Each number is 128 + 24 x the weight over its row's rms, rounded and kept within 0 to 255. Layers, rows and columns count from 0. Numbers have three digits each. The size before them is the row's rms in percent of the matrix's.

# down: layer 9 MLP down (transposed), 256x64, rms 0.224, rows 139-238, columns 0-63
# up: layer 9 MLP up, 256x64, rms 0.222, rows 140-239, columns 0-63
down139 086:128138100153108127133128137117124153140131120139110121075142162110143099103109101134154129159127082155134121095098057113078163133113154110125103162120114119126081118136173115127096149137158141
up140 114:114121091097129139105102103170125112117151133066118110145085146145140087134150102129172142135111114090115147141147109150138131155110151082122149168119150094109147122104153136135111097123166097
down140 122:119112155155155113081178125132163165133109093146133125136142155131143116116121119143098166140129158136135098133160094129158101159123102118128120189083115140071129129125133135125089135159104146
up141 101:154149142109158134126110148131154162117157142142130141154141123102180115087101101165192158175116088113145187100136123118141142111126119142143142116116151085117142134116126148139087132147131139
down141 108:125064127128156110119135148089160147110166151132106136124165083107121083157103149126127096107132139111099131131092129145130150153105116120116080096130095137102149114148167110107125142082148122
up142 104:110157132079148119125148129078081093112119130119064163109117134114129128133103140122143121153114155096168129132102142120180135144143133150127108100141145175112136177127089135100127099122138136
down142 102:144154102165095129136133124154143134145128108099098121108161104138120129079162115103127159123077137088153149133111136119113147150138122137093150133140182135122150129101053133140133120092093114
up143 103:103148184127122116084127102118162123109134103148144106162130127132148117106129129139168110075112141117160151110128156100125170144119127119117077140149114094153143141098153140177095125111174121
down143 095:148172147114153084075125145126132090131136129099141125179140115153088123119126131155138072132126118132133123110112117195130128144117107164116108134153102125114122154089145103170149146120140098
up144 122:110186130108150191136114114093163123121147090114115124134078144136170132085120145091117140114113137127119116118110161148112120159158176130154156098140131092108112149140105150149098136125130111
down144 122:117132173173163092151154116098098118172115116162141125135085129149160151139083122074098128086118123137150122125156141128135132133128157134124136127103127159118130111108093099100167107151100146
up145 095:147147147110153168183139129112127119124116134143111160142106160136139106118105145137087137161090133170119147143092162117135121151144190144171130184121111134125162164104123122113149103127105134
down145 100:140117132126126102074125103112146128087141136114135117185106125076102125101133120101160132144135167102135090092125161092153118134142087090120118127093157151098086136104124129122103098140135134
up146 095:118128137124138127111128099102155113166123117153129094147128128178147080114156156138124169139103157085115149094107102164154144123167135126170119152116158125150113138153111118140142081173126165
down146 096:116117129120140127123103096137105126137121150135130131155131138077120129148111193134139113124117090100124150162109108140124161141191122137102147105110140124128076092190129125130125145104112071
up147 089:118096152115143124140105138138158134082094099152102119124149132163168128117134160117121150141169135135146139138145095111159080109151098169135151072139169115111168099156116123098124118154122146
down147 095:117120110137129153167118146174126128128130157100115167135111134102125153116138089105124141124155099173120100143111115181102128148117138133105118181103153110123160154174178125159165131135153105
up148 097:117140164095162113142130110070129141119122079082076142143128152123123098092113109124109105103076122127136152082116141128122085132138130145144136116133120081157118112117104097160127104143111118
down148 097:131162158150101092122091089186134156153120184149153121114101144134127153127154090106109132109104163169104106164136125100125127111128129104170120107104144150097128108117104124129114105134157120
up149 094:083124135114139169157121107132117110108179064110103080095134144151140096130112153141127122134097107115181146086155111102148099130119156119136118098105121112131116127117133162097086127132131145
down149 087:168131145121147125113154136134133093089144118136152128150135128158123157101132138098160110160120161139134131178115152171140156164117131175126138154136056137139121082156111137105141165143107129
up150 099:168146146136139146103130146081109134119115128090106095130121145125163093084089123132100096155146099147129097142172165131132103122117106127160105117108128159129155137136143157141130115103200135
down150 108:127111135118119081138170146141137105111143130111100154145118127127147153150167087083091147122149145148141151110128151098138157144118101107163123126154133160104085135122150069141147145174161151
up151 099:073125147112133122116157091118103107124110079176100100143151133175128121116093074139169114104109085112096132142092143130114136165119112118131141116140140138150140171141110110095127136114142145
down151 084:134128131114127099114087131171120131106165119098153123104113125106115121094169101120160079132124106180137148157133149100156132083150148101107119160107152129137164145119120135120151192107131123
up152 103:132128135125129136120131147123162115081128104142115118089144142145128118107117131159148128165100144132116074148127165145160162173142166100098134128081095132172178132139133142102105093103161115
down152 104:135132139140146156155112128121074156105115168109139134137114104158108125096126148113124085112081180145141128108096175142093118124158169109151121109121126078125092121130131094135169140111141122
up153 095:134082154107125152104143142135158153143103120127091107132134116152164083130122139152145126159163148092098169110105126091150142095106152142124121122141170149096120118082146137108161124107106175
down153 098:126069134115103109124057172165146094101127124101155161112128120085129131130137125108150156137166127123097138133105151133106142156163129154140146122127122148121149142134145170148162138120086159
up154 123:152087134117169152113083143099125095154109149126122115124124161189149105146105118129110177127127104100119100087102164152126132176116133132154151152111143144112127144121150126143120122180151104
down154 103:095131111143138128134168124141161124150128135131137157120124123123108113169111121114093156147154117131104130152135128105106158074149146137076123097118158107151129090079104118127125196107119176
up155 087:124139141140152133117146132156101090083097150110120105165146160149152122133110111112119102162109117130103155139180129105146120119111165119167106103156197121129132115137141133110129085139108180
down155 093:114127154166134145139158125101107108078108098063156080125109148112111163084151125096128111136125125130119129093135123137145113131135115092110122150150202147157135116137104130148162120135117135
up156 095:131124122140166116170180097120160123136111153093100116137142112146136119125142124160154165183103149107131155070128143139096080108120128118110094153126138124110170116114153170114135118153121115
down156 099:161107139102112126113128130091142155111161125116116116141104138100153086162161096102119147107153117122098105166113125120120131101115116159119136130113091080147099146136107074104112112099190111
up157 105:154127134146153172095135141105142126109131144157108125100150174143116134069089102165114140122150125128131126143074107118092094154149116166105134135146110115094160119159101154128123097163118106
down157 100:133146111145130087174119141120125102147152110159128148113153115108123139120122128109145135122124112178157150153100117118081168163101084082131107125166159122088110138078107165124107131144127155
up158 079:095118127118176120179171147103153132119105093189134102116134135111155095149127149117074135156100111135134158130134156148130107117110155104096153135148094143127137134135169117120150113115133172
down158 085:121108136110073122106093145157183150141115140082130147122094145160102126117095157146160158122126125152089118186105146142125152140144113137102128149128160094115140156117137143135112095138090147
up159 098:121151153118119142127120115093100125153183125111118149136129163163165108097156089148145107151098141125114133119162139179111110148141091149147174184123131111128122154094125166128116105125161136
down159 095:137085105148106122122165104124166122157151102166140147101125150119119102128105086123133079112101099124125142150116127123120151089146129135155131093124112166121140084076099108115149114096079131
up160 102:083138129085133169142111110123133105136153131151110153145110148159145095114145121087152151077147130104133114111148107142118119150104130077137131109172110101075141150170110108148095094123120135
down160 093:152154136133155078143136116150131096122131149151128131125111174103119138127091138129050096139108137121155144121133127155140136093113122140116145124126138067112183118138140138124173170096146124
up161 118:136142193133158133135123157141114122083130147161125123134081157169141137107119135130104147140150146145101093098149132107147108139142171125158129115143172061125145137097114108107125112168144132
down161 125:130130120169135106113111158129119135158130107062151118179116066137150148120108129151131125173128125130147142107110113119094129163115088138106097089137148138151150167115116159107130116113154164
up162 096:106128123139119133070090144140169094120115153118096131156093129125143153130125105136182142132123129130108174100080168128142122112082119085152138139157122132093146163129135158140120110159109106
down162 095:138133149140171136121135130131169166148166113161123122082090099115160114149166173138116143114080127170141141111163130129155101150140126129078108101164109122109101126119150136155129166114122130
up163 102:118143144112157105099128124126107089140151144132073102104146115151139105094128140145155179143138117137116085116108170120134089163171137128157143084126109135132155118120151081142083118141152137
down163 102:136128143133139111132191133169126150137160163115113117152140131115112134141152124142122172125072123141175122118118172078137114106127116153158161109106144137122136101067144140097135123157130093
up164 097:155128128100136099171152112133175129125135145129106084153116153134138086104130135132184132122142101118119166151110127112125125141167139169160171138098121165139131183133155173139116109142109126
down164 105:194115158177142088088063118126144154104143129101126152100137162103124150128124142094128123132134087110146104156101163142113127103158123127111143108137118174134136142125121115133092130137148105
up165 102:128091143130142171117096125139139123103087146118113168132128175136141098120118125152112106125119098145125130149086100135147090121154159159137134091102138112140190159099126084099089125150123104
down165 104:109128107158118104097152135126125143111103111135118102136094119123192144127132122140153123119134148138107103119149070126117125106153113072116135131120116055151131081147147153153159112111104164
up166 100:103191149145116140139178131123123109105137128128119105150100133135152112141180102141104127096138119139069137073122104061105125111152165144126153135122125121132109160122133124112139099126140160
down166 100:188120113143108101123135164130126146125154129133103122154147118114126106156124130159152133103101084080119147117136108148151161166094130073117134130143154149132156092093120159165115092096127121
up167 084:159110136119106098155135120110097113125095115138097169099082093172130092133120163177102113138106092106128103124119122118140122142140140107193149125161114108113131133130143118130085084117122149
down167 088:132142144127159155175124121150110093131090139096151115117120108080101153148120129115117079155120114160115116117099128159138120131115141077181163184112108115087127098123116116123127149099138130
up168 105:114124141141135174157164148114138138127168128134134134086160170154143138105161076158149120138184162117157137093109100149150108155119132086095129124140117134118149150143151131150101131102155152
down168 098:161125117105124133167107135151114125123126107105148140119152134150184141186147060137105113111108133137150127121105120152157104155132071149122122142166133117109106122169135122103099127155085132
up169 103:123141142114142183116122154107127116062111139105110124132147137111130088108105150146144092124076151118118123079124127095127105153122147136131145178117132133097154118081111156125112122170145092
down169 105:138167160121101119184153133155156150143107180108117096134128126094135107119126159152131112145137124127161145149128101098148112160133130152066099106156136093116141148096101142137151143120086150
up170 105:118123118095151129094113099084129174080152146114119144130107132129142119127131145122144151149121164115126103107147136106137151167125181128182104108105127138089089135136144130148081094143145083
down170 101:088119097143131144111099154146151135109142131154154126161152119066120120145177106126112101125122156137159095127148123129155090087147107151153149125123098130132073132112135104139186126109146152
up171 098:099124159113135183107112100117122105112102115142078145094116124128127110107132117127121136108110130135106071124151106096126133145141080126140138094090105152130168156156148141115126076153135080
down171 104:099111141120132085164101135124145128156169179120119102157149104116139108076153095113126127108119155142115095140121114131107071131103150112158164142120112135126109123117092146101154179110122156
up172 105:130115155104169137115092135113135140112133149082097127114116159136124134149101128121151151109116115112092158126137138127169118176145156155108149122154072115149130175093183128143110097169138134
down172 113:159118123166153165129150140119128106147131124078090099089097113114175150128147119146091104113182154137127130157110114131128131123125135137155157118122133137131064122161149082125128104110166145
up173 112:146105156107176170119117135129162131121103119101116098133139158118130104130125125097125191104124109124169116154149146099155096155090176134119131128102143142108181140132166143089103121121139117
down173 115:086130134136122171149138150142130136115103099117165137168156141160153134136130099107086150156158137127082161151151147146167119115135140126117101127102129168183160143107131145088112123089136146
up174 106:156149134093134131135127130110111113145124152114083132161095128132139106091100075121137128152085112142170087115107121119145156120128178109175143144129096131119121135085121107132084099159163124
down174 111:133177136111083108129145157131098170113127137130108152121124091105168103131152148152129075132167138103108104124150103086125144109122129102100162109130092130114097120125179126156109160121110147
up175 104:124131136116126119100127119148067123120118140144136125123131131117181117088151099134175160107166111136106157144128114130129097131102106059099134127118133118085145174135156133118064117131127140
down175 115:115106155148125102132116137161116162130139131121122122126097126122179148146103144111135116128068123109106150119095088115133121151090144139172120085125194068132132106138098088122117141122136119
up176 093:143122162130166103066146104079124090136134141101147114144123160110134133076120060151152113154091123127138116132106162129123111123129168128090108161136124140120152134104113146134107098139143139
down176 092:119147111148160134104095097131138154131091101109180108140136184141120162127116101154143117117123154109150147135145085122090124150119131099099100136121139076167098114132129154098157093100136140
up177 110:124118137107184189179130088109116110113121128100121146152114133116146108107103129112114149131141154102134104166112117117114091164145173148127166153171172148134132131119136120152130093130142096
down177 110:121094110127136145152144131160142128118163126103137079128146138087094135116107142124138107101099120134089087149118125155106108138104176116177098166135166143108102116156109158124108113148085096
up178 104:159120144100187119110130142105135124120138147134125131090132099120164146113141136098124123124177170128122101138136114126162152158114145191111140118117142122092146170111098156134138070132171131
down178 105:149140152167130142178150130157128132134143153115136140125154110147097119128106125134137108110110160133143118108076152117128185131155129178127084137110124089177136142114112124144151113091184154
up179 105:128135142093133174132126101100124116142102087103100139072099127133129127091095112140136154121145135160159108091106113139119094156123122100175115104151140126134113137143150156190111107107167120
down179 105:108151116151152123154156137171108142134123110123126142128140072108168150130129099105082122143124145132128190175124137086116116095096131154100148147123123105170126169136156130148154138092128109
up180 087:126112136106156102133157115153138150135118126140142158134146140158138099155083126150129143122180128065107145107124203112177129131108156129136156108134131099117168149137113095125133129148165144
down180 086:125138119163147130128137136176082094130094141129179152117159130168108142144128144133124151106124105140131125105124095119066129136145141114109118125126097149140126108197140140106167145128119072
up181 094:144128103114176161090162112132106125092140132144122161085129137117172121134131119118125137154125162150159130114123138101158111128117131088126098170103089139130091137124125084145098069152152110
down181 098:080167117147097125091122119111146144108105147161179120132132130145157166179141129142122114152117158130123140150144092141104145151146149151156116141099138112153104133082124149119114104094122068
up182 096:102107122138126137171130090156129151111115140095121142113100168136140148070122128143171163145158140089114128136155143142121137172140150126099140161183148104152144164101101142108134114098146146
down182 098:130183162122151122140112153109122122093177145182152140155141130153130136108127152157092103115130132125096104104177132119122098103107128133099109126138167135095124154140126170076108139142119101
up183 096:110098160086109174164120124163188137113111145138105118121104137120134156121128099128134108095142107122138133111120156118131089113109144075103176156095124146121169127128130157103117092125155102
down183 094:117145132147069073139109100106099126089168163146148117105135132103111071113111103115123155157133136147107166107119098123105169126110126089141136101145125163144128140124099155125130152161130118
up184 098:106134130077133146101133132097112095079166120133126132108105153134152118152134134126163167160122128076150161135064076138140148154130118128163160115133107148110126134133093136147138106125163130
down184 089:148144124144093110141130127160128124125118130171096122119152109127095167147120097124152168185087146101118101094110117118133155117126072091171103123099156131143107163150086139144132129138129107
up185 104:118100133132138121139104098148141183100119103160117126115115161116133128083142080125147197123160091124125099167144137102157104168134112126135096125107112097114101145087123144133122097129153128
down185 105:170185112104134154118092156136122080135127116187144108116147120113093148143089099124141069117145158136104142108112140103099089122111127095155105100143102140104132120123103113116120111129133134
up186 096:155108169147141169142160111077132099075161109097123093144115166137133108124124119152151138129178126122153143122127100128129118147147124175118113125146151080120154169113102137165138128119103108
down186 081:099080146151157190104150103143161090078115133105147115122158119130126132101132140126107144153136172145139132183129124127114115083137125136101155080139100126123135088133120150122101145142134104
up187 090:124110117091112136139136062072089125125140112173131097140142143148153118111135109145151138137142141067130149124119130125132117118115133129131122114166148102071101154114095149105081127101097129
down187 085:120151167159120147155097134136118102127094109139151148153158113084092138128130095099140161130144136090129134138100127158105137120092118093133161156092111139153106145141170152135116177091090119
up188 102:147168143095146104141106132152126128129126131092123108078114136129141126110074139126108155128113116100136119103111156095129075079107113152158094163131171126109161130129163102108092101126150145
down188 105:178119133144120142128169160110118121154125110112097133132183102124128129160085112127114125173176134113125146144118123132153141117150131144150171174121167103176129108143150111136126106116148075
up189 107:127147145148153142134173071116162141096135118087085107115157166130145110119097099145138118095161109137160138155090130143123129148164140130108163131125112070148126145117088149139141131102122144
down189 098:098097108131156122134164100155157084171095159085131103118112098160107112152122115128130108171139170145165171095114104146142140134098092153123129131120148116109134153091144120125098150126124115
up190 090:146123115151139149121177110101107123109154164105116142088104150116161154125077128146133145122129139144194118118129125144136145139150203147080138095126114116126126131129159108120131121178142128
down190 098:134111129188113069090096110125125176107094104165131148151098153124137121135096148117135152118108115105124148128080089122125116112145129127135125133136126091093128140103124142112106144152094071
up191 097:129107123138163130147140166129164116142096133135106138132083132141131127136123143137133137125136136062131140110088141079158115140092134145111157082111149074134152106098162135159118075097145130
down191 099:059155128165102130113118152161102116080152091138132133145134104133130154142071092133142100129087082108122134115151100153128116154121122100139133092120108138154119123094132120143145107129162109
up192 100:137144111106166194142102164119111125089123115118145147152091127171152125097109141130137140095142137158136103107126111109154078153119104131112145114145110128143135135115073088160120100085117140
down192 101:138113128178113168177125133138130091116142104139159159142132083107116125140147103138133150128103108202097083093101122130106139118150149119134157106101115116123153091116121123121168117125108154
up193 110:123086152125113120140085133116132100091137148106104108149102123193135138107103084166156142130148067114138134129122163090150114132110121115116158161143114108141141125104071141148106129146143118
down193 109:137087114138097127163104132125160183103159112151176138133126105124119175165139114103153129131158136150150097173141126122100113120145132145098095108103135106145126128086091130134087163137135146
up194 097:125150112132120116159094108157120108150123147147108135144137149150137117114135063138172104139157083141129115104084166158122087128080133086082134106155137146144116186125133123147120125135123122
down194 090:132097130147102065099082127131130154103126106152127115167142140139131149064149127119118141144090125106086114121134133175155113130121146179140117122144092140123116139159129143125091179113121132
up195 086:174144125159172114164169145134129131098152160150100144148092146177144138145141143101127154135137085162136099167157112141123119154147128134132133133170143077138124164141121094105130098112122131
down195 080:100140131161098097181105139110126100145163194110144106168128117125136169142151141123084110122173076158171152140106113144132123108138146104126134109140126125125121131090131142118154118106146140
up196 086:070107165107135147101153088146138081125115126140126103107110121129109108130132102166137126096096128095176142136134102141100064132137112140129131123140153120127164123134136160082094106145155152
down196 081:075119134110084101136164142111111109113108122106137141167167092102115098119143167101152135106139094156164111164140105122122141136123066124142124140138106131136090111144102124094141133177120129
up197 105:125102153109142146118122083095161169101096089144136119120134141116120106126067094143141151103126144112117144117171173090162104144148159130101119117089139135091130148145137091123137101146110139
down197 110:120145119156117075137108147134069126112140113142103143102138126124127142093118108135134114145143113131076128103133146106141070113172119114098116122102142198108141120169138153138104163153121107
up198 098:103110132093151176131154099121130117104165105150105146120143124134150114125123104108111134096081080095081123138131127118094155107138141140123181122148118105104113129147099122150142100191146143
down198 103:116134121145139131116107143113119114132117099097107168133143065125145128110147157098143136114123117136147135109130141162140123112163135164120135102090206080109139105171149123108141170098110100
up199 102:172156133135157130106166114125162091131116127137118179100161123127160132090145108131159189148152138126116127135147140078171120134146101147110151137164135120139158156146100133148109092150110136
down199 110:104129106105110137102116129114112113131115165095090097155156110116114110125121136136101114134143109121140161113117163136094142164160130145105156106206139195087150146112138109108104129132124149
up200 089:143114131142158175120111151111174151148152134088111120131169185124144124091101095137123109181117115095131103121123135169144156138096143128149144114176108107123134144102142153088131118139129098
down200 091:117153118118163146160157119125148137145099125112144103147142136118091124134156120144085117123123140092092162143165110144099128094116072135155132142145116131137135065093172093117092110114104105
up201 101:129116141129118184122099095149136153128122125101085115089075116144109107094137126133140132085135112139088123146119167119149112171094123163068121108123139122116161125134094127115131091104140154
down201 102:089099131165118129138119189114147136147134129156128123124123141103119121185121139128175164152137116142099138139125151114136159100154096105127087125092142111143149134157145197127095101143146109
up202 098:171133114110157124145152105123118099127134109130113082097160152124134122135138125166138162118128123106133091159133116150097156147141143136087111111140075148127176137106143156117104068144159170
down202 096:139144149154125153122107118164098134102098117115104147125144050121117149162168126177121131129115157138113131181074126139130117092100071138121142144155116128096120104142114141120143125138127109
up203 096:105139163124108104134148126137107112132108106143111130084104130149151097105122122104096120113171126108097109149170091116141085190154122140108072159156108101102121155159130131136096114136142119
down203 101:127112124138102076117083127107137102128137131118128129153142120139120157126117089155117122148134141156094164141134108125139177132155145147195173082148092126124104149146172137127137133121175105
up204 092:107124113111106119130109117159097169059092108125105162092132156119159121088144154158110102104100090157140112128164121090157102147130131147128105134119131115135085133103114118136135095163115136
down204 092:099138099118096159140143125130117102108106111135131103171160099078119134114123083088132154170120098163118112127161109153123161121128127112089145125105112121118118085105103102164134128142185125
up205 093:169096140121170106137116105114145124070154119125127120082089175122119095131126115137104158150124119090154076143154141115142109162145134144132088146122136105106149160112138153143139146176132137
down205 087:125100111156121121138153111126136127105166119146140140163204123140149105083142125083099132126114150164171145100131114139123103118121129146114111135133101143086116144120123084117108198135108128
up206 090:114143131091158114162147138116140133154089128153098092129163147164112062107114115121129101150116084129151132115117138089168099161117130132126104141171145151115135150150126109139110147170134168
down206 083:097134133134138087154123169140115112118121131158134136130142153126092141119102123121091145122125125145131168164129108110144124111163118123115137140168118178200134147098177140109146190142151111
up207 089:128116159091133205126177123105139134142110139157116139147091143117122135118137117151142155123159114093179159105126124078136118132096126124155127117094093102156151147128128119077104119112131116
down207 090:121073134128143145078099144078105104122119117113115129136118104143107135132131118124111144134118149138084175120116101139160166155172139119141101157086164148157107122174093109149140130127101150
up208 100:097117156074158131117142103120110130121132112067127082148132150128140106109103127109177177125136108126163137100137156123147096192116133124130114144130129137100125149172084122125107140107137130
down208 085:138132139088131137106117101100084114113151115156164120143159147114114132150134131082134128106110173142094139173136098159129109112110124083116140102100104128083123109131161082115140171103136159
up209 114:125115156101144156127108109144179108121172130103126114093098166131147098133130123166112132150109099122093125077107131158171108149141137115099115162142106130134097164168108134073137121133125149
down209 109:116140116132119140161117140160119119103127152097125117156115162115097123135155112093163152132115155160099110103089099174097168138096103106079115142126134153107083142147124151145170146101152114
up210 105:115124151091148134126170151146117133130150083099137064159095148140163111085101152106104110117139139100107134135085144075154128099102117119135089131088137111118144122117141122109113099104117138
down210 111:113098116155139163100131117158120095154111113147125151140150137127100145134137144102139163130113075124153071114153124140155127103145158101121126127122116165187101167122124138170080135156102138
up211 096:132086138090145130149114114132091139118132103140116151131095126145147115096136118149125119176091142100103143111131119153086118120142157060183144143116157142135147135138105090101085106119137160
down211 089:165111127145124089113144118180156082117161140111139138088150113103158135099116119151134111140104120096073135090135117151113082115161092138166125126144147126148116110096142133128120140133086165
up212 097:122100146121126153159122147156101126155114136147057094137107148155129122133125106137111097146166163152151157127092107128171151153128140098090109133116145101125148130096139113099159094156135087
down212 097:117168105121130078102123148122141129099145197163170121125176123082148134130154177144142130129095149099086066134135116125102134155135128121134131147110122114124114122091129109106119127142125126
up213 085:112095110102116106102176128113101159125159140110099096117166137152126087126066137134151102148114110104117085108123118149128136132089115134164108113141169100114160168127128139118107134094096116
down213 077:145121151143125105152118132152132125092125105093144115130142071092103144087148099153064117171097114123135128169163117105121142118111151091119154101121136139112150141135151122179115155143099116
up214 097:144101126084128126139156125163103159099146078120094123120088166116121134134108136137113141083148093120195156107124181148149115132123122127138102141136110125127145119133110092107087091134159133
down214 098:117120106141130113131084130097120105144145155127077117133103117124105148130102114153123137170129150140138138085089119106120189123080134148139138101173103100137160126127116103129135163123150189
up215 111:119162150110173135111123098136121105061135110085132112148152143167144138128120119150172152094142151168103149120120165135139140122119150132138099159136171152104172139122123086106101124112110119
down215 116:101091136144135130122132099086134117087110136100137155093125147135147099123160136126131157106079119132131114138120156159170170136141118149179159155110090157158089105113107138138178121129113129
up216 094:165094143107141138167152122155149112123128080106073125112137118119111095096144120176172108119105130115111152134117145170148096141088146152158134137089135128092132118140117142175117105144146107
down216 096:134131100129151155087134158144122183147111116128142155129132145132121130138122162138132127109090132148121131129135138076102172076168092102147151098102127132116124177090116100166114122091153141
up217 097:147110122106149147121118125121154142094119104144129090112150153151123138098107162136120176117145090159150129170108147140162101141138129105166095123134093087046132146132153102127136126142121146
down217 106:112127135163150119149148106144126144143149122104112102110126109142173133168121155103067123137110136122117136126143095087127113143133167141155092109142118157100194143105123134148121150108120062
up218 101:075101151112134128115125099121108161131128145135091108159111133107156063135148117172131177120131152125112162165144139106104106130098144135108126140127158116131111154119094092156137081126136165
down218 101:163120129107118116159158139086190147128126135144148092131155107100085157199123136118131144114144126167166109123136179150100149127123125121116111138099151151121155103159132124124128125134125085
up219 104:109145168120120162166138108142141128127179088153109119125119143144163118144133120094112163156122070134137088090132118115163170140157158104107129129139129127099128104107129105093139094160156102
down219 103:175111152116127140146172148131125143150133182115184114163074135115116116158120121130125139131110128120134122117167109139162102060102138129144116125120117162163162146143123129086135140120164124
up220 103:087143119123152185123126125118140101124136111168107165144143119158144133117122108150131148171170099141134088109110102124163142132166116160140131120157089099089153118126124092167127092156121157
down220 095:096132135115125125117130148112110130148129125130129096136144094096114147084182132135169120140141157170135138131139160166119156087156129156095167126114119161106132155091068082136115150124137146
up221 106:133144157149168129112178120076119139093147160119087121138108145140129104097086125117146121130140081145147117107102157137112112156138119147164094156128170143107125145078142133112123113096166131
down221 101:112134098173130103152132146167150140145135172147139145105108154081131121171141117118115102177137102148098153141131135100087110156145148105124116142169129136152134132098125114099194131131125100
up222 100:115145131123138164187128128100122199121101136130129099133137179148140089141128143130118179120138069146140132126131136138133147111139146160115123115113121156096105128103156114140148082092157112
down222 092:120116125161126134115102122143113136132112173120129121131159116135102129179140125120129104139155103178143118155124137147131146092070165095145158077168108117122079115117142152150096114156119166
up223 085:124149147132158161115082173099118127099132128140120126133156125111125148100121104125116115118129093131160107160110120134120099146096136139156079134151105094158164138109147186095166092107165112
down223 083:135117132115140125117145129119112124162142176154129118079133118098097173147126184131148138152146117157134156115127132137162131070123135148128143154137101114109134106149103077131113120101056137
up224 092:158132123122157116158102133129143128091099145146064130112096131108170099100151110090136152144125126142104089137112185128139152124111137104141122119152138073124116136088083141114158132095114130
down224 094:080137172159113130120119109113104122136136132129153134157096178110111120103071095145169114132097118118137173104128114135124148107171111125108072176090125122114121112110126132114130113092134132
up225 111:114107129109161163099137129153134105103125124086143157147141160184147101116136113149182121118173112127102104143085134182125126142123142094111133143168125136163142156104154126143134125142163102
down225 105:114122094133101105106118173103124119107158117096154120132123134136134157131129070112148110069128122141096150125151117145139140150119115146177152165129117127180130155128119082121125193118128109
up226 097:131116093090169118153077127101159165116113107152109130113179144145159099121122087161129172096167110120095154136149143104131137130136132163131127106154129099119115150092147145125164116107111133
down226 106:125096095155129121083127170099129139105149149122140079130139119149141093121154154154118137122105173104099134128157086108155121126104071092121103146116117122133129126169159132169146155128093122
up227 099:120174149118133187177126120091133110108099147136135130084109131141120117140141073137172154099087098090142099104144132111154113106137151099126153138124119142127126122138118108085110117110162100
down227 097:112106116123148065116147168125091101130132126116148129120120143143162137093122084136120124123155136159135117177160164102128119136110143183083092132125103137130086138086090119130132141127127092
up228 098:123140110105123116121126127065115093083141124111126096130112130134137148093139077163137162091147118121115133076140121151120138116131142138103095075144118147129124170074136111095125100120104157
down228 091:090140142168149133178132161104113131149142093148130148099130106076113138152161118099155164107161132122143082156132144117103089089150099129143093094118127148100143109133124136110120123090106126
up229 096:126149097129151185150108136130119173100157145133095141137104135174117100102158129169173111128117094116127138134090103084132120143142126130121095152135125165153123151119143118078132100136138170
down229 099:152124117175095121121159107159113135115118131136083147131127125130069112157150113137093183121130125168126127145140122113089166111151138147158123135094093141161092145146126117118138091108097167
up230 093:148167155136132159137119167139164145154140130122113106154131164118159121131156154143126141112146104134091084050158104103154125148123127117119085111107142105157118158132128124149128109174118159
down230 098:135092109131131094145123170132129157101146137154138144146121094129099161087120144134141085099110145081091093119154123122121155123135094122072100106122159105107139086098117099103139132150106103
up231 100:088114126128135149151120121128135115128153125123108159116105138116173104114129162160119121161105133125145148114140147145151096126090108158123114171117156076070185152129152098148124094169125113
down231 105:139132136163135112110140134127128104109140123140133134144181120098132119134164128119133122160174141157145160071102139119106149161105170104096096085118176108151111127162111152100173101125121129
up232 095:166132163161149170084113090145100117089116130122128103121101133151135088152086115182146146128119101121122098120122157132100124100095120114103116141096161111106110130101139115138098080123112115
down232 100:140146099136178124103086126113145112159135135128126111136129118136125124155154172078133124124115156081173148109160075162135142157114148107119146101105100169128119155166157113119151121113154133
up233 106:134152144099133088120119129147148073121108089147096134133105140151150106135086091140134117113132103115141105131118122139165144120128188147121146095134130122073159113089103130127093106130112184
down233 111:115111128159136102107129164182113126127117135155114130093096147139148162078110155074141132140166118105151128128108130144101117203127138127145124158116138112109118111161142102166114161124131105
up234 106:103112131126131120118153154112133103142128085126133144145107170161154129082106144119131121098145132132115131080175141089130161138144145109095139178129164079100134132136158129122094087120170108
down234 108:140112133139126108170144147130147136140121156112122132133125096078117129150151157158181084133109149108150099126121126156112114111118153161075156152099131153117100121188136116181113142115145102
up235 110:122140142139152122153130072164100111109138124126091136119107115151110098067116138123126124114109134105136134125152137134150125163112159091114104093164141077117180137121162157154089101121149101
down235 114:157137143157101152164129115143133117136140115103118166092098130153119116120098125148101126113148159197127143100147137161086137078141097142156145143102161117123145101143121153132083131132168157
up236 101:115151133150153141103102128107127141118073097128117127114106136105156130116092107144143110106167144121133176117089163150141088140163164133103117142098154076140151127094139124141124109112179099
down236 104:163105128142108086151151112108094142154127114125112188138129142094118113111103146178117114147116078082139124157164137142111122128130152125150142139116114154119138146152107096159093142130078162
up237 095:185087155094135137125116151154139119107087127162122145081123134129160125136124119120145169149156143095110133094140138094149119106186119117151129142133176108153123149113120101157123087119114156
down237 100:099119088103153103126124117135128154099130156098156119148162129095089171134146117160155109153094136114116183103107057137153107148157102139097150129135135130125158112171124122134122114116113129
up238 099:148119155101126157131150145157100139097090122117130109110110161167128144117147129168187151071153140139125121081127093130117113100112100113172126145128110163072123152138137121130140109141116108
down238 097:187106111126119130140165102126102117159115134113103136145152121114089147143172157134152107132132136167129135132162129163129094144124063151118121175149143159097134097086143112148144119132116162
up239 088:087099121140129160090137124133164126089145107108093097145094133128135116142131120124155129143069117091111122147122155113162124120146175174151143099117174132121162134136086114110101113110146159